Each number is 128 + 24 x the weight over its row's rms, rounded and kept within 0 to 255. Layers, rows and columns count from 0. Numbers have three digits each. The size before them is the row's rms in percent of the matrix's.

# up: layer 6 MLP up, 1728x640, rms 0.038, rows 794-893, columns 560-599
# down: layer 6 MLP down (transposed), 1728x640, rms 0.0343, rows 794-893, columns 560-599
# gate: layer 6 MLP gate, 1728x640, rms 0.0373, rows 795-894, columns 560-599
up794 094:147105142112178132128131127121066127153135129154128161121139124135157086083146112112165122132162103134099119144126128087
down794 093:092141143173127141146131166091138119066126122132177103134173113108142117127105181153125121121113127093112151143113140118
gate795 106:129139109128121139132138191149163092132119158158131142132119143127128110102111147119133143141145110171153115140076114108
up795 102:125125095126133130172121099116141155105127130113125107099065122092114149132117141094125142123131143124132167095141175153
down795 103:140128139114114135114151110139120084131123112117098137092129132090162135146127122128144139103121135093098157176134163097
gate796 097:167070107134115153112143155154181153148075091094122147135142181118116166122124162108120145148163140138148153180112090085
up796 097:172132140158158128147138156135118104159101115127127145187128150147148138140145128171153167137131130163110133152127103085
down796 096:145103134063141133081105108159138140139168122170114137108135144134112126151089086155132127126129122143124126114150097106
gate797 106:089121126117149102094132129142123165128130143114134152145135111127171144092137118170114168113155144129130140114151133091
up797 107:129115094138123092152135142113091134157127106096129173100165150141138123085149110144123103161150092108130148118156096089
down797 107:139068105173112129109163138138140107155141169091143091096207111122119111066119116151148153144117081085153162120085152156
gate798 081:148124124122178129152136139152129139137103090128168124137151144125110167131159132144130112140111130096083134119127119127
up798 087:148121140131145107147084182134119146117136131150103116122123134132152167140094131132137131148158204108143110171148174080
down798 090:128138100067155119143138089149105149150158131113124128094112120148081137119150163120106161113125106084092093096093087126
gate799 095:162115123114091124132076162153169153123112118151163138187140131133096122096100126145129160143153122133133134143105121150
up799 099:122097121144112147141138126125157113138064085120130134108113128154103088164162099084136083123126102142162122149163135115
down799 101:121123119136157143155088120135080128133094094141121083115135095108140142113158140107103137099150125145108162145093121122
gate800 099:063139133140071122132136123136126168154120141130091133154066099139173094139107077115147140118134096141164132104145111129
up800 100:078140150159127127143130131146082107129117125140094087166081135108136108093160123083120093120124114110161126127152142112
down800 098:163112117151143083081082122134153131133140165163132093131086103126138146129132084116103140139154138154123113119142077120
gate801 094:150104146132132113159112159165121131170130144120164118148133146090132091130143133113155109115119109082147128138140144134
up801 092:152136104185129137119105116122115152163141112128163126155130178124107138144124126142123081143108100130143131113136109096
down801 093:134112134124117130074130139113124121101131127125098126112161122162085168159090122098161120085125120130086156124127113121
gate802 092:154083152166121186115119159123142081099098099143131114168142124136165084117103112078136119121111120123146123136145127120
up802 098:109091177102138110177112096147134123093124110106166102154147111076136068140135181127142138129099111126102109130166127089
down802 098:135115055089125146125135124142128131125085135131112146116107130136132118109112123131121167107093106178099163122157169159
gate803 099:112139084141125109133118138114107116126157160117096154133149144123122178147101164123132164141178137104134160154123132152
up803 103:133098160099162108082110117121124107155159142139115107114159089123130127090106152137154086112123132091124108147170120112
down803 102:128089166103130116148132122187133130160127122153122090106121123099107141144131140176174107123126092122136139098155131124
gate804 085:141155098157105117148122159142158102089155147122119098107119159106095158074134152131114146148126156164129104139121130127
up804 091:126114114116123140119084132109153150162148121113132149099154112111143113154098114111118107153120180073143133102109157117
down804 095:124133101148139064132087108101133104108143144120164136111163170116133135168173142098104095171137111149106149124117154075
gate805 105:139148132116152098111136142132110154119086087129148122111166118129143116126055112188123133157162147131095108131129161124
up805 100:096117112135121126123115178134116113130117128139099131161095119094135085132121110138163136116175096141149108176136114142
down805 104:130115110138100103196119147095110119157092087109102111110152107137080118138129136165138168117158120126130155135113128134
gate806 102:116131122126118123134148108112138139105149152126161111120093118113132106116106136148164080138144146108133132143134080115
up806 103:087107142082163133099133160102136126132138123137129137150117166142126136131159123162081147099119139110149092152131125169
down806 097:159130156143123129156133101119140098158101176123104134110146165124136130150135138152110130120152129145152111108089105158
gate807 098:108175129145169132102150161158155124119127163166138101084162127137143128070130160141101187178121157137120187128137148119
up807 100:130089113123171105121109081111134144072143151141109104137148149101164120096147174134144140170124135139124174148103139149
down807 100:106116126141140124137170126104143125124124101163109104154119102073094158142092117136098115140144119114131177119117104149
gate808 089:143104134123106106146152132109137123113114130118168143169127164125145099114162139119097127124119158159122135106161135134
up808 093:128138124114089117109098138135135141142127176149137158114114072128155096138138147106155151101146120123110094166166142151
down808 095:097117180115140142151112145124151121113163132108135118142097128139139147105120122157109145098144121118152158133124174115
gate809 098:102121133125129132142135152134092130162098121153115077127080070122168104134089125157170143129102148156169100126129147139
up809 097:143139123123129139109098113105130161109101149108076135102130104139099139122124142118114130107153170157138117192134154161
down809 097:133160151134123130111135115143128147145144128128134140124080077099120107136136099127157135132104092147117125180131147132
gate810 111:155127061192112105107153166139154129164146172178137141141157103134194157151131117109147143100130124138146149145122148083
up810 110:100120114128133146153134089125108179144099144109120145154094155140134114138162096135109154121135151160146120103117117150
down810 110:150106118104158176107168103137154145119157131122117088138121087089135123134150103168101126115150125118137114119086086134
gate811 102:182146165139114082146135099129099142120124061133118163124133140115085110079112146120142107122125136111153126116157138146
up811 100:091146134122139167155158132160077151156123142093137087138129145137170101149178115128149139126140128190142164121151101155
down811 102:097132102101120155168177129181092115094119151151176106126136115146140121143099124134098139111125115109103102086107121124
gate812 102:134153140148085109160121106116143105156117060150119144101120078116059127143082156078170201131140121095135135145154118128
up812 103:115113138122138118148114158097089156123111147152098118152133098123133112152112115096133135123122122119146098152101151116
down812 103:118141123092115120137135115109132118068141112181149135122123088119080095137152106144192127132131118139120117170127152079
gate813 074:098188147134107076129166101099137105103126141075143127101147118133125176134109157105138137134128120126110173125133098113
up813 085:158159150100085110103099119141102116146103139091156136124141077147142167145108144109153153093150127131102134178161097095
down813 081:101124134117117133128078104137151106132142085087148098129129109142132164141153129123153170143132130106092152105130122125
gate814 107:152111118154136139105158148115105120091131107156156121128122116157147109133106143136116131125151159178131111077124149104
up814 104:128114116125174094134138111101123125108172169154144114148154133144126123138102107138101126126108164095100132097098098110
down814 106:131142119151141112093132109118183129129113155138122142115143132137109149141115170108062088118143150068111134139081162105
gate815 091:125056161107131148133102099179126117110088162107086123146140138097106105124108132104109194125158155130120120147088173126
up815 093:132120134102169116097098129128105116103138076124098102131091104131141099143106107192137117159122137114174115123112094104
down815 095:134118154141106134143101112097150130131129150107141125100091100134114124145140159144092107126136077110106131110119133139
gate816 092:159143112119148106127133116165139123167122162164106070070157179125122144104129159109139112120143097129111087193132153166
up816 101:084108122118137098158137150123127116138107112115160127139093129131092101151137107126130145126085147140131145136170116151
down816 099:083110114131159118125145121114098125116142145119117105146109112134152121162156194154111117155146126108143138121151141165
gate817 095:163126087113119129141125120156116122125133092127143152141083142077098120180089100103127156148104116111130121181134169153
up817 098:128146102112098155115148133120135106162144121091172178100083140121182142113178153161137164134159099132124138118118139149
down817 101:138117139118111123148121180177112128145112138114158167130133145133150135106152156101096174114088162132089161128100129116
gate818 113:125142107154155158180141124156124108123111114141140105128119144150078148050128101152144142104119149100113122093160144108
up818 101:089092116124118127136151131144131135139134159118147142155087116128115210114133154141121164135104147146101156123149136120
down818 103:141148148110110131104103122138109130127136133112150162095144139137183079191116124119121127125134122132158107119100128135
gate819 103:181133133135124106131170112130151185110130183163138116117113133111121126138117117147128126126151111152132114127111132144
up819 101:153136136122096136146159132149108112142168132143151121080155129119086145154164143109140128099157142112111129111131124120
down819 103:135143074133115082107111128135158138124133119173136123129139101173122150158131145123147141159096141146139149125154125147
gate820 129:147114138141153142128121112111158119137132146125129044163119142124135136127100110087144109148112137129074131098142126131
up820 100:166132160110122131124082139114108149106136131127131057146182116113094110138113121107123136106131143129096166133116165126
down820 095:100136120105151119141147134142134134118133146124114201104106115119109127169119148164098145138130083138169119128109131153
gate821 088:113112124096150185138093166111133107134136139117157151142129142138163115115142129139084087130118140131150148149086125103
up821 096:119140133138119130122074127147139138144133111173169140148144075139119101162154141165112172144126166157109184110172098114
down821 098:115107117160124168129115089143076144133124150167141120119082083189107135148149123121128130153124148117105119141156117093
gate822 108:122095156145124112153121117097176112124139124147143105147140146140156048188117146109126163127084122133163139152109103118
up822 103:154133131113109166125130149139126135139134162143120139124099064107167160080125104159105130113143132143112142071132150100
down822 106:166143122131112102117139152126089118163125172141126178139139118120157144097111148175149092135157136117115136089167114112
gate823 089:170122087140113111145151128120094153174081100077112124080085155144111154160111157146149116115125155127128144163095121128
up823 091:155116149133145093198108124148124096127063126136125130122068135121133122182136144131145104122112147155115110165143152095
down823 088:138117095137151131107086148130089077144082124139097102137120083105119138134130125155114126128109095142112094142127118135
gate824 105:131140129133126133134154133093087157134130123144164146143115075146144135113124112123124135129122131109129101137123152114
up824 103:109115086122116087099110130127168145090134102188119120132122116128166109129116152162097132113159124140132154112122109160
down824 104:128105162141131113128099119122115151106118125140152125075147132084139110130183124152147113112123155133123142140076181171
gate825 099:108116161117179140137148139134089117116115130101113116123129087144116098129161098181177098156107197155100134175131126126
up825 099:106149137132111156129098125125166143099065122132145157100080145125174129071104152156122165123127163092160110139129129151
down825 100:098156067159097168102146139136083124109128152107178109140077119118114152135168152163139136127115104129100074152119158112
gate826 090:127137097093176143147179159154124167138090173108098143133139147096122130125127132115108115108111124138088123089120156161
up826 092:118071102188105124115147160117099131127171111114157131106120102135116134120120117115134072139151139113136164120177108132
down826 095:162129134073124156127146102136108097135111107092158133080103145117079171155135111100129171151097143125124142100092095163
gate827 093:116088127114065113173139158126142135124090134123138099201112146064175153157085165127143144178155150074169159183124152084
up827 089:118149123090119167104109110093119160083151179133102164125101134131134150138098101151125178116126133159146146127092120107
down827 094:145177131113170140100106102128146138103088143117113163084120131121111147147153085113153163131131152191105105127110109084
gate828 086:114100140105128107145103137126095121074096137126126159146144167084124125112106135144117125104159145125106119124110126141
up828 094:171102120125170116154086149134109172129148113134132152114116104112153107140144123160138154148137128106135192134125111106
down828 093:102167126117118138145160158115134093120106102066088110150102126176146106138122121154132134137143136118104101096077124131
gate829 109:146114168156111137142162134108128137111094119141174105081160106109157112128099127109140138147124095088125128148097167130
up829 104:148144125107124141120107099126144168107166146134144171169104143115113117112125124096104128145086088104135165156135119132
down829 103:147143124086175158126116081132147136149118102131151114105163127160131134144169132118093123094091120131128149124152145143
gate830 103:135124151124127106140097116149136111130119090148126070150096122123155146167108099153122121152135088093117132136129098144
up830 104:135165103130110083170147107100123134099181146125136151156144138136094129100108195120124118124109079154071119143157163131
down830 104:157093137158138104139125139117118180136117119147144150124119095149094112127114144085124155159137112157127112107137147182
gate831 100:142139120135133143128122113130157109090124130123156140108143138114101114084107159114153129102091145128105131133115122107
up831 101:086114144120132122153101140140102112126132100077093140129139168118105119147131138107149126092126109102101101113117136107
down831 101:116119104157114157178095120164138121106119090157124157148143113148119121119134186155086150131112105145120180136133105126
gate832 093:120080160146147120100153140118131105126121094150074129122155099115144160112113140140103115097129139175078098099115154123
up832 098:158137078099133165168096084131127133183122165129099121086137125151128099139136118160147121116126177112189134121158140108
down832 099:131156121161132135118141125157126086121147140088128134135141116143111147131125148121154130145112153098126118132127150130
gate833 112:154118121129145150095134109139106126123083119126121090127156155141139127143118136113127136089111146109134136142129198105
up833 105:105116144109131132127130123144133131086136110146137081137101095132126100139108118121115152088095118105106168121125118106
down833 106:156116123068125133116138139126162135113207122125098111101189129132153142095157136148082106094128142094168159153161089166
gate834 102:151110149121096124152112093137119075119065157106166121123139133075105142128145136112108125115118136125101146149149130143
up834 102:121106140101100163134172126139132136154157111147149088152120143124145122145098149121156114160121093149111133133092121104
down834 102:134065152157148122171144137131133115093134125119116111110118109122160137140105119119145114127115145128109142138107147140
gate835 105:149111111168142133140093113108175171131116124119116113091154167119106092134120104121129119158119125095109121128135142103
up835 102:159166116141171130118081123098133143110134127124150072076128158129094124123134101164111125137142106169118151103109127137
down835 104:119126152115163146133157129129101142139118176125106199105132135159123100169132164184115099123131102133128113143120146127
gate836 105:127107147144096104110161147146152115089125159122160144141122115121071138150115154119125141161125111165103128154118121099
up836 110:098139087108099100148121152148165091097137113114124107096127132130123163112108158153112098181131145102080133175144164088
down836 111:088106126146133077141157107106166133117166153148099104118155162187130162075076140128133130124148133119132140113122091104
gate837 099:203106147162126106097096134144144128117157137144133090085152110101163090141085074115118144093136096120118130099124112144
up837 100:144078089159191107124120132109153132150155155115109101157135167079188150126099159103119130149100135109153116150139160084
down837 097:138119109170106160123126161132091100153124127073124170148093118117152090143146138095110112145139150139148114111170126162
gate838 100:109143104132125086112162144074124120133159173144121127093176151145117170101136137152130141116095122134156123173127149098
up838 104:108136104092117147113121164133155112082127166147132155113121136132115169152090175163110105118148140125122121133155141105
down838 100:127158125145111136142160124151189136135125116135146110151137111095121137160131136095117124136149148108142108112121128114
gate839 092:144164146168122133129126122107133121134104134114170139118149119146151123080143104111136091152091096123169134107132140165
up839 095:132137127109160107093143160121108121169145102116147160123091162112151129120131124118124069123140098107113112126162146128
down839 094:137149114149127147126134149134128121099158147120164125107097115135085132095171092188112095154112111134122143131128143157
gate840 100:137111144110122142140171106123108114164117114133182109129103159160114183132107116118139094145149116134108138145147152099
up840 100:118131141109137150101169160101120136094077132150086133138175135081135148123123110100127111124124107137106116121150152102
down840 103:124095108119098123146108086150139109125131110128127121104126121117186126080150149111188120110096135108145169158098151135
gate841 100:147152179149109151119098081131146139117187131163120147120143119148120133159089090138142164182146167127129125117139133113
up841 099:118086139093164149155090143127151122102146152093169063171091139151093114130123121167135122127114167145091152126151119139
down841 102:114142116092135129165123093092132131095092130131144125161122119097162155155159087144120147124102108108148146100096110173
gate842 091:097140116171130119121151102099128112130142098116101146106131099156128121175147136109134124113109137133113119123111122171
up842 093:155159111152153117084162108106121150120122141178121167095108130158113150120126100163145100145145130091138144120104114119
down842 094:119147109151092115129144133101143122161119130066087127163119150162131097151102138109152116120173147157155104114179108128
gate843 086:098114141134110173106112118120149133101132166093172169122111114103149133140167168122128194124096129152115175123136146129
up843 089:160117131116128161131176129093100165116157095132095120120133115174124096125103140126108090152123150114158153087167085165
down843 092:109097159123155112127136115131109107133126110084148125105088132108133117138149131130079142137132098146107112131094107103
gate844 107:110120135145127138123103144124149126161129122149157161165098129150126131145070070085165164129154147095169183117144130168
up844 106:130128117120152156130146146103121156126094122108133154099133166134132114183116100129096124090153087116139136162122153154
down844 104:116098154110140147095139186098174116106070115101146125111144131108162125160110156099146115122110112156129117138144089130
gate845 099:135132148164117072124138121145112105170101171135133118163154153174096097113110125071131119081142118138148135091135154111
up845 098:139118125121129089143127131118136129172162141109137106131128113104112138087125135082129089137117116123092164103114162130
down845 099:116099100145154149124138115156120110158122150122127170123136125119124116079157135060131130147130122099150098118137144132
gate846 096:116114121097114151112173138134103084161119104154136114074137105131176120101122139117155148125107136107115154135129143131
up846 097:134110143114101145103153123120114145104104128157112127115124145144098107142131063131124100121148127139160112126138111102
down846 094:139131131153122128111119095156137118119154130105124117137140112140112153145113102145175173095117130148110130165151124153
gate847 087:146165108141100148102145098096086139125081141123120139140135112132142123127117179143122105110131137077119099142130122141
up847 090:121124132136131157121133140110163164126105101141145150142148140123127168106169097112111115150153140127160148115116137108
down847 092:116117126125152131141148105140122136143138135106088122137132126111118099178139150151180121126124181131148081119135127145
gate848 108:138127155156148109132112140124113107173137103136110129133106127112181113104112151113127080153144136132159098125121118116
up848 109:138108148137150104137151074151084090121129105111104121165145083124105120076150123114140080137136146148097156115096141116
down848 108:121126115151148145147123142146118123122135121110173143154160134118147105099125135113163137129109125117121094126138105111
gate849 100:122170127162108101133134103193156115131149119131122124127169141156142137163095107174091148121124137155120134137148127110
up849 096:117110091164114144098125111081149152106089129126092120132127123114134139135131103117120119148128086130134143096127150124
down849 096:116106159134125153130143158164109126123127109122107147147152137099121108148118109126093125143116142125095135128112100137
gate850 104:128102163091143083145169143154093138118111143148134126139127112186110130100096099138148182098138118134083149108117103056
up850 103:112150161177139148063120092109109131150124113133136083150105134107176152151138090153137092129162105117112116145102100145
down850 105:120140125091187133135109090135071133076132088111159103108133172115145116144134167095164109155157074103163145125097117107
gate851 106:153114143148172119132156158134112112141109135138149100113130141145101115142144150151097116163108188084104181121122120132
up851 100:097162077137135104123110145120093128151146121128136145154126127145141126091134109126112127164156135116137158125160130115
down851 102:095082099066169111140117110102117129143160114117178128120109061121142159135107134115109157115157082142122092120145149123
gate852 096:113101173122162096113156123118141166110116156127133101133109099115136143140126129127152133115109093123136143116103156118
up852 098:135129110138161169135141147100111127102109123085147152133120119152111170120132149098142110163173101125137158138155067163
down852 099:154099142172103104158075129119090152096149127155159082102141100107123170113140068135138169148119083114150141140140118126
gate853 099:133097098109113118144137123103086131150093136099143121109155183097106127111109134165089152103135129136102078133143138069
up853 101:126146135064090142170141146139113103104159181115152183152151175121133124114170142133102106115135121128141136145125182121
down853 102:131151208138120109111157162135141107150122148125141128136117142141140095103161142106111149122099134179141093145128141121
gate854 098:161128095156110158131177156106140143116158132146139084100130109084121154102105141178122145125102163153138129119119132140
up854 107:144125117102112136115111145110117141174186176155126101107160122110082092134100127171115118130127122173113109131135143144
down854 101:115129173123128121152092099174099124108107125115094157132099142130123110130181136111111124104124118086108118097156106126
gate855 096:146190164110150114037156117128134103120124128118169152159137134157137143183123150135114138124094134108132125128118106143
up855 098:165133153099164170075112124116129110094186114083140113117099119140164134165135128138109116124144132132107088123099134178
down855 092:114109138159103127193115140123124141133132109134114109125111129154115122062114068136135149128121095165117143148154117130
gate856 098:142140089150155118176147104148154142131104136116133162135135130154153132125119125111145119112107103112130184173130140069
up856 098:145140118173123106138108153112168113171134129152140126150095173121165139157064133133139110130137120130116147124108082119
down856 098:163091145134141113128113104118138131122129109132154122137130150117149137129060118107146109104134161110091125157162131140
gate857 080:133144138108103214133122135118168156092134137088132123068147158119162132119138126082132146128124149120167136097137128151
up857 096:129100174162150083124114096172094115165175130147142154143086088164112107135153144155109081132118128151116145138101122117
down857 091:139136153119128156100100134104148093123140124125143124107128132173115152123122164128122130157128131085142117159091119132
gate858 113:168067109125138166152139094106097146182124120152143133112152123130104145138094138146098101124125102104103117142087125059
up858 111:150113145149168142162138127076095176158100143146140105138127129127122140105110096121123087093153123133123093178139130114
down858 103:118180093193120121122097139099128153127152129119143146148104119148112125160127148090069132181144120122118101071088117138
gate859 094:118159135118130151181110126105169124113104134130133149138130113092102104169088136120142171111123144147130166138140147123
up859 097:099054084120163151119128122159151088126103124097112144159165136142117124188105151142139127125141114121110156086152129155
down859 098:127087095156142156099100123103148158098148148182130098128101104136143139123150077129127135114123154135095111119137110148
gate860 100:123138119145139132146089102093185135114133162103124143145109091130117103090101106142117120151111124152125146107115119094
up860 096:133155118146142128109143151108111109103094109111154136117090124112135097111088128165143105161159143112086141098125138144
down860 096:154102117135109090137132145121131088167135141131149128109135139130192129099146158133082143170179099144130166145135137113
gate861 104:115078083153149072129151108124072087147100118155140107126173118131152189061142123082133169124131104100168117151141157115
up861 103:124148144112125119111151156158154134154142134155099136143151121118122122161076131115111113121148150140126136114134126136
down861 103:114118139124128098076107108147102124158129098154155099132139117105134105159127101109148095137094129108129068103141135195
gate862 107:110125115139154103140079149124127134170137174114135109118163109162114166148066143172169137146132094127102098126130193133
up862 102:128144130139124127155120125134154105141093133146095104130163146117147140157136141098147115095123126161161121142133165108
down862 105:099157119117102115131169143095125150150127109105109123098130106109124164111146129159126090110148107123162139163086147170
gate863 083:118108120133149113125106144150123103153125116124102150097164112117140135156152065125122113123123158110155156116120098140
up863 084:155112104118170111143141143089138113109121099067101128100128112127166156115118175112098141079103147116156128136149132133
down863 086:110161117129135094140163127103135149166102140170129137195134146089104132078118120113128105103134141135111130100124097106
gate864 096:128116157170137123133092133151147096092124120175106176078107118159124159128124156110159130105147102156134086151139096167
up864 096:111143147122165117092108131143116089144075132127125169168084117116120116102098147131117129169186138089145134118142139083
down864 097:133160113143097120112128117111119128119129134113151133104145173091128100133092156123094136138131097123160161105144129095
gate865 098:170125161133126153134093157072105108135097155130111144151163069150170155131114120145149100141137146143087127154145111128
up865 099:119134121095139116135140121139139156122104169140126117115119086108126077120113148131082168126122119144113122142134162151
down865 101:137128148169153126136123095128111105108162102096112184146119153123148128136148150120123119132157097103146106117185156134
gate866 096:097107126157166136142126097118138152116099142143156086133133150122162134089117096148142137108127114119156123094127111177
up866 098:146121153143101153122107111085162180132120088111115118106140110101111133123057144159122145135121153169119156127133138133
down866 098:110097086082131090118133120130127116115127180145152136127123147142150143139144099118134130128118083132171096124109119142
gate867 108:138115111129107118115135145130153076158177104150134097112108153100124134171103132141161118114140151110083147099148141104
up867 106:174133167122127088153132115162137131138118147157104134136119136136125125128107130139135093110139116121115131121121161117
down867 105:164147134107104153155134150120142114130144164135128136108080154153103118115102130177137124148105160119167128078141149101
gate868 108:134165147115152117117160127154124090083145126112114125149112135136139131186167098108136125093135094152147089159104103129
up868 107:143131094131106156103110147151148084136154115137122129146138126155168084130137127166094104109164136118134141142103148139
down868 103:097140164106153147130149148144138128117130137117135138155139110187143108134132124158151147107124107130125101161103125137
gate869 092:163104143123159168087138120152170150130140131136121092146124166128132125138118137166134172116097116118157131155109147169
up869 094:142138156155130114140134101103161098151140177106091127106133171114127127127113127145145153114092129120129144123120103160
down869 094:120137106084142143118117139105120100180121122129131112135099130168148179142132125126162151119122121131090173130154119138
gate870 095:165099162113149149144107163152100072124107154145152137142120135123131109118141144135134093133082119103081154120096148084
up870 097:135119132092143107153126120147118093137137145162125101132098152121129152110135134134119171111126131135125149140111152151
down870 098:123130118088125144111153135158129119166115144160159099130083102134129136114102112104192131105118119135126193147132099123
gate871 098:157110140123101149101138122114093101102141103131120115079126109075134169136077126137129122135158165122086131136115174065
up871 102:053149107112105130102087114082135107143168130140144093101140130147161133201123136191127128136147145121110147092147120129
down871 101:114121119100139143122129165134131106131160122120121107127158167141169127126134159129121131104161115152177123128181111191
gate872 104:167122118158101128153108144146115119168090170105152113110140148142157122172133071103141134126144111125113166151112145134
up872 104:103141130128120120144107160154100115163110143118122148151128160147119147121115134178135160151146097152149093136096087082
down872 103:133139109099151134107145116120107121137094101159128117148155153136131152175188152075145120135136120159157144110146107103
gate873 105:103104092146155124129124145117114111117117133162148137135138134149121132110148124149190137143136151141155101143137151156
up873 103:107080135135159163138125134094125093136127091138159127167149139111154155150117130133105097154130118111117149149149152105
down873 104:108122119157119128124105105195149168109120149110200128135117073122103105095142119161131141114136128114089124090123135128
gate874 092:120167138127117144099183156135086141117120133141104137119145111140104134120083158118149124143138127089157136068140129157
up874 095:127147124144104098155147160145129094101104099131153131152092168139147137097157102079145117115131130122108127130104149134
down874 097:085169128105135136099149110136113140157109131129132130158116116134130160126147090134137100111133170138136145120136093149
gate875 100:132073181110125123110135128181136095106074095110144129060115100118098111149118117166125088114090136150137165124134139149
up875 102:129120155147124106159116148158123118091069108083182119184168115159127129136130111141130166119113134143136162105101126136
down875 105:161136142137132160159127142131118143134118133095111079157126135080126123141130100076136130132106107133104087141133131123
gate876 106:142134113129130093111141130123111151159094142131148127093149159105130127120114139153136173146114126159110114153098152173
up876 104:111112157107138103119143090145154118149134146147168122151133138099127137131149143102103111130126111174139111153099135138
down876 105:099106099056115123080170159134126114121114164118131119182071198135121132134138169174090116127146084140158136125127129159
gate877 100:103165106140104125123109170147106159084068119144100155135122131135127152134124124165116131092101069143114147137108129080
up877 103:171095092107104182099140116123151136085115166117120140114141118113093133109131168136114085137081138149105144152127142116
down877 105:131125148130146155139157129106173113131133151102137151144130136106133131138114097154127124138106119167133166156075121151
gate878 097:113155139162163116109125092135098137151145098173139194116139103120109122090135163156121159123134093139138151124107100132
up878 099:103127119089131151112151150121122117135132143115114113117123123141140128146144126121126114181093121110108114129162137098
down878 099:116100106125132095139122133122137165195125118114142128142168135171099162193135125141139167148144148137118138124157120107
gate879 080:062112132106156143099163090159115074148139158106102177130147162106098142143107107110150075166135100105119111140130132155
up879 096:087129107114156150094142091122074119089140158133141151142112162129114147134163123116107114161133141114126108104102137123
down879 092:159131104117149098096129088164066139141126135197097133148095176175085121151136148165165152115166110134092147120156114129
gate880 108:115131095097118157143163102155171125096105110134141179119153118095068137186183155130088116077128139098142132113116136125
up880 115:120147146127137112127165167155151114157075122162124145123132154097127141116145114143092139106159145159168141136125102133
down880 108:091113130131150098091109133136150081149120135139137164115160131168166130149149158125064070093133121132178113111146111166
gate881 098:139123118193112166124086122153110101136169168112101136163185099161115143103115126147108068133147125164138129100139105138
up881 100:161119166121126124133146164149140108123139118105120134151140087126136102145091140108114098116112107095120104115146130131
down881 101:115144098119130081125132124125121092158121112141107126111156111105107114121101132135146135134113105131089110160152144071
gate882 089:089115129129089102156146138124129144137086174130133157149083129141142120139103130113120136122101111093107110151125164117
up882 093:105118125131119129138084091132149134184137144146128071119134128153157095109117077104104106176116124145092092088094106157
down882 096:094107168091103117139137122117135098112120146127067127115094094138134159120116106145092130130130130127144164136143129151
gate883 101:144164155132112132100124142178100063134150101162070123101144103096133130122127127118109148152156112115142190080125141158
up883 100:115108112127089106174078159112113149167148133134087108110141140159146096114147129109096124148173141147154147134167094101
down883 101:113126085179145089138123153129113116159122141116113150126113159086188107111132129128116114145145150132145102107170090113
gate884 108:146124103113138138156092135146117119119109156128103139161165123132131133119119116158163112085108098128167147135141127074
up884 101:138145138089170123077082176113115131144156126115153157123120110119080117157116146136127153092142121108069093128083133144
down884 102:144130095134084157185116123116150130097144123159090141132086159121121106134123136127127115143090128100103098107100095134
gate885 098:103114136107129083103139103092132138118153138133091112135100120113091120094147146060115156157114087140129146133153132113
up885 098:144121108161138137132125061113141100159118128097182117121095092165185087148162090144126115130148159130142166143155078090
down885 098:097115133111132138128120149107126116132118093155132112135140079134155077153073140143087106078166104100161125113103138120
gate886 110:148130098088153130121168143161100150118164150172170133129167158126124191101095111134093115120140112124122129109102150167
up886 108:182127109094151099121123124150147111160114121180119131158111151135088123127134125106148123131160126139110116120105115152
down886 108:164138116123135128145150144095095115181098117112148138147096138151149158117102100117142138147163122102104131108123147174
gate887 104:150101097143118097115135162110144191111128137138152116114138126129089168147091161167127143136099125102108170109111161179
up887 104:133100128115111142138124109144100176095113179107120097127132129156155104115129127113130170126123146126145112104128132135
down887 103:140099124165134111147117098151126123088181143086158123112119146131129143171171144122127135139148131151178132095125112116
gate888 093:102124127107130115147120089138110137113103142123146141128100061153144131126152102107085101138157099110102117114157153091
up888 096:149148160155130131174093170169159140158137182146106119122110124125117152128138109100147080126124104085134076147130175107
down888 098:100116116124099163138132106094147097092102148118066158101163102132118116121143112084136127145104149089144106155119141145
gate889 101:112147125149075072124128129136164161185125158169121094147158114102123138157082143142104121136151169102124167115128137147
up889 101:139164136139097138125118138124154161169086170126107100121090126122135123150070088135116121118103124098191121127096160176
down889 101:101140085147103136099118111106107178147110132127154106098132129191129111130107077168156161089111152094129131081128155146
gate890 107:104096127111134088135111134128144150113166148151180113153175160112127168124115174150161139123156137105124109127125138090
up890 105:104133129137127125158121100111131145105123113122148138104141173132135109129142131125157198116096126130114142139130120080
down890 104:143131115150098159146140125102128146162152135144094114159127093112136181173143110112103101115144092135130097097139090133
gate891 107:145078152183135124106125135091094168126155108145105158108047075138174107131118105100156187148103168099189148089107124163
up891 106:106081118130147128126146145105206124121137091097138091126138121127160079136108136130069128114156100145148130156113132163
down891 106:135121154124112114147118121081160132173131102113104125100151108135126106131136137108072148127100146122165126150136140099
gate892 093:172098105159055125127106144116149100095120162152130130107148153110178122127095117124103129109117081128146105122147145123
up892 099:094108139063153173145145122156140197110142120117118179109099100136146114109123122118146129138137145129130127134106113125
down892 098:143076163156137108140119086129121115101117111119139115131116133091136142115097166108100116129150114114135104104108143108
gate893 102:133167146116112124137139117170114175127119100101135135146121115133120158080140128111110127114124116126146127135104155078
up893 103:151112127171164095131124136107120084102141163149136158106121162104127092134153134178111137183158143131146109101096133118
down893 102:145131130091164130136180145155135079136135110148114142109119115145118113123108132118141137152114160093108129114091130137
gate894 104:111121150101110107107105101141113109108128142146128125125127115136118147105142140110184138113110122107134123074150109110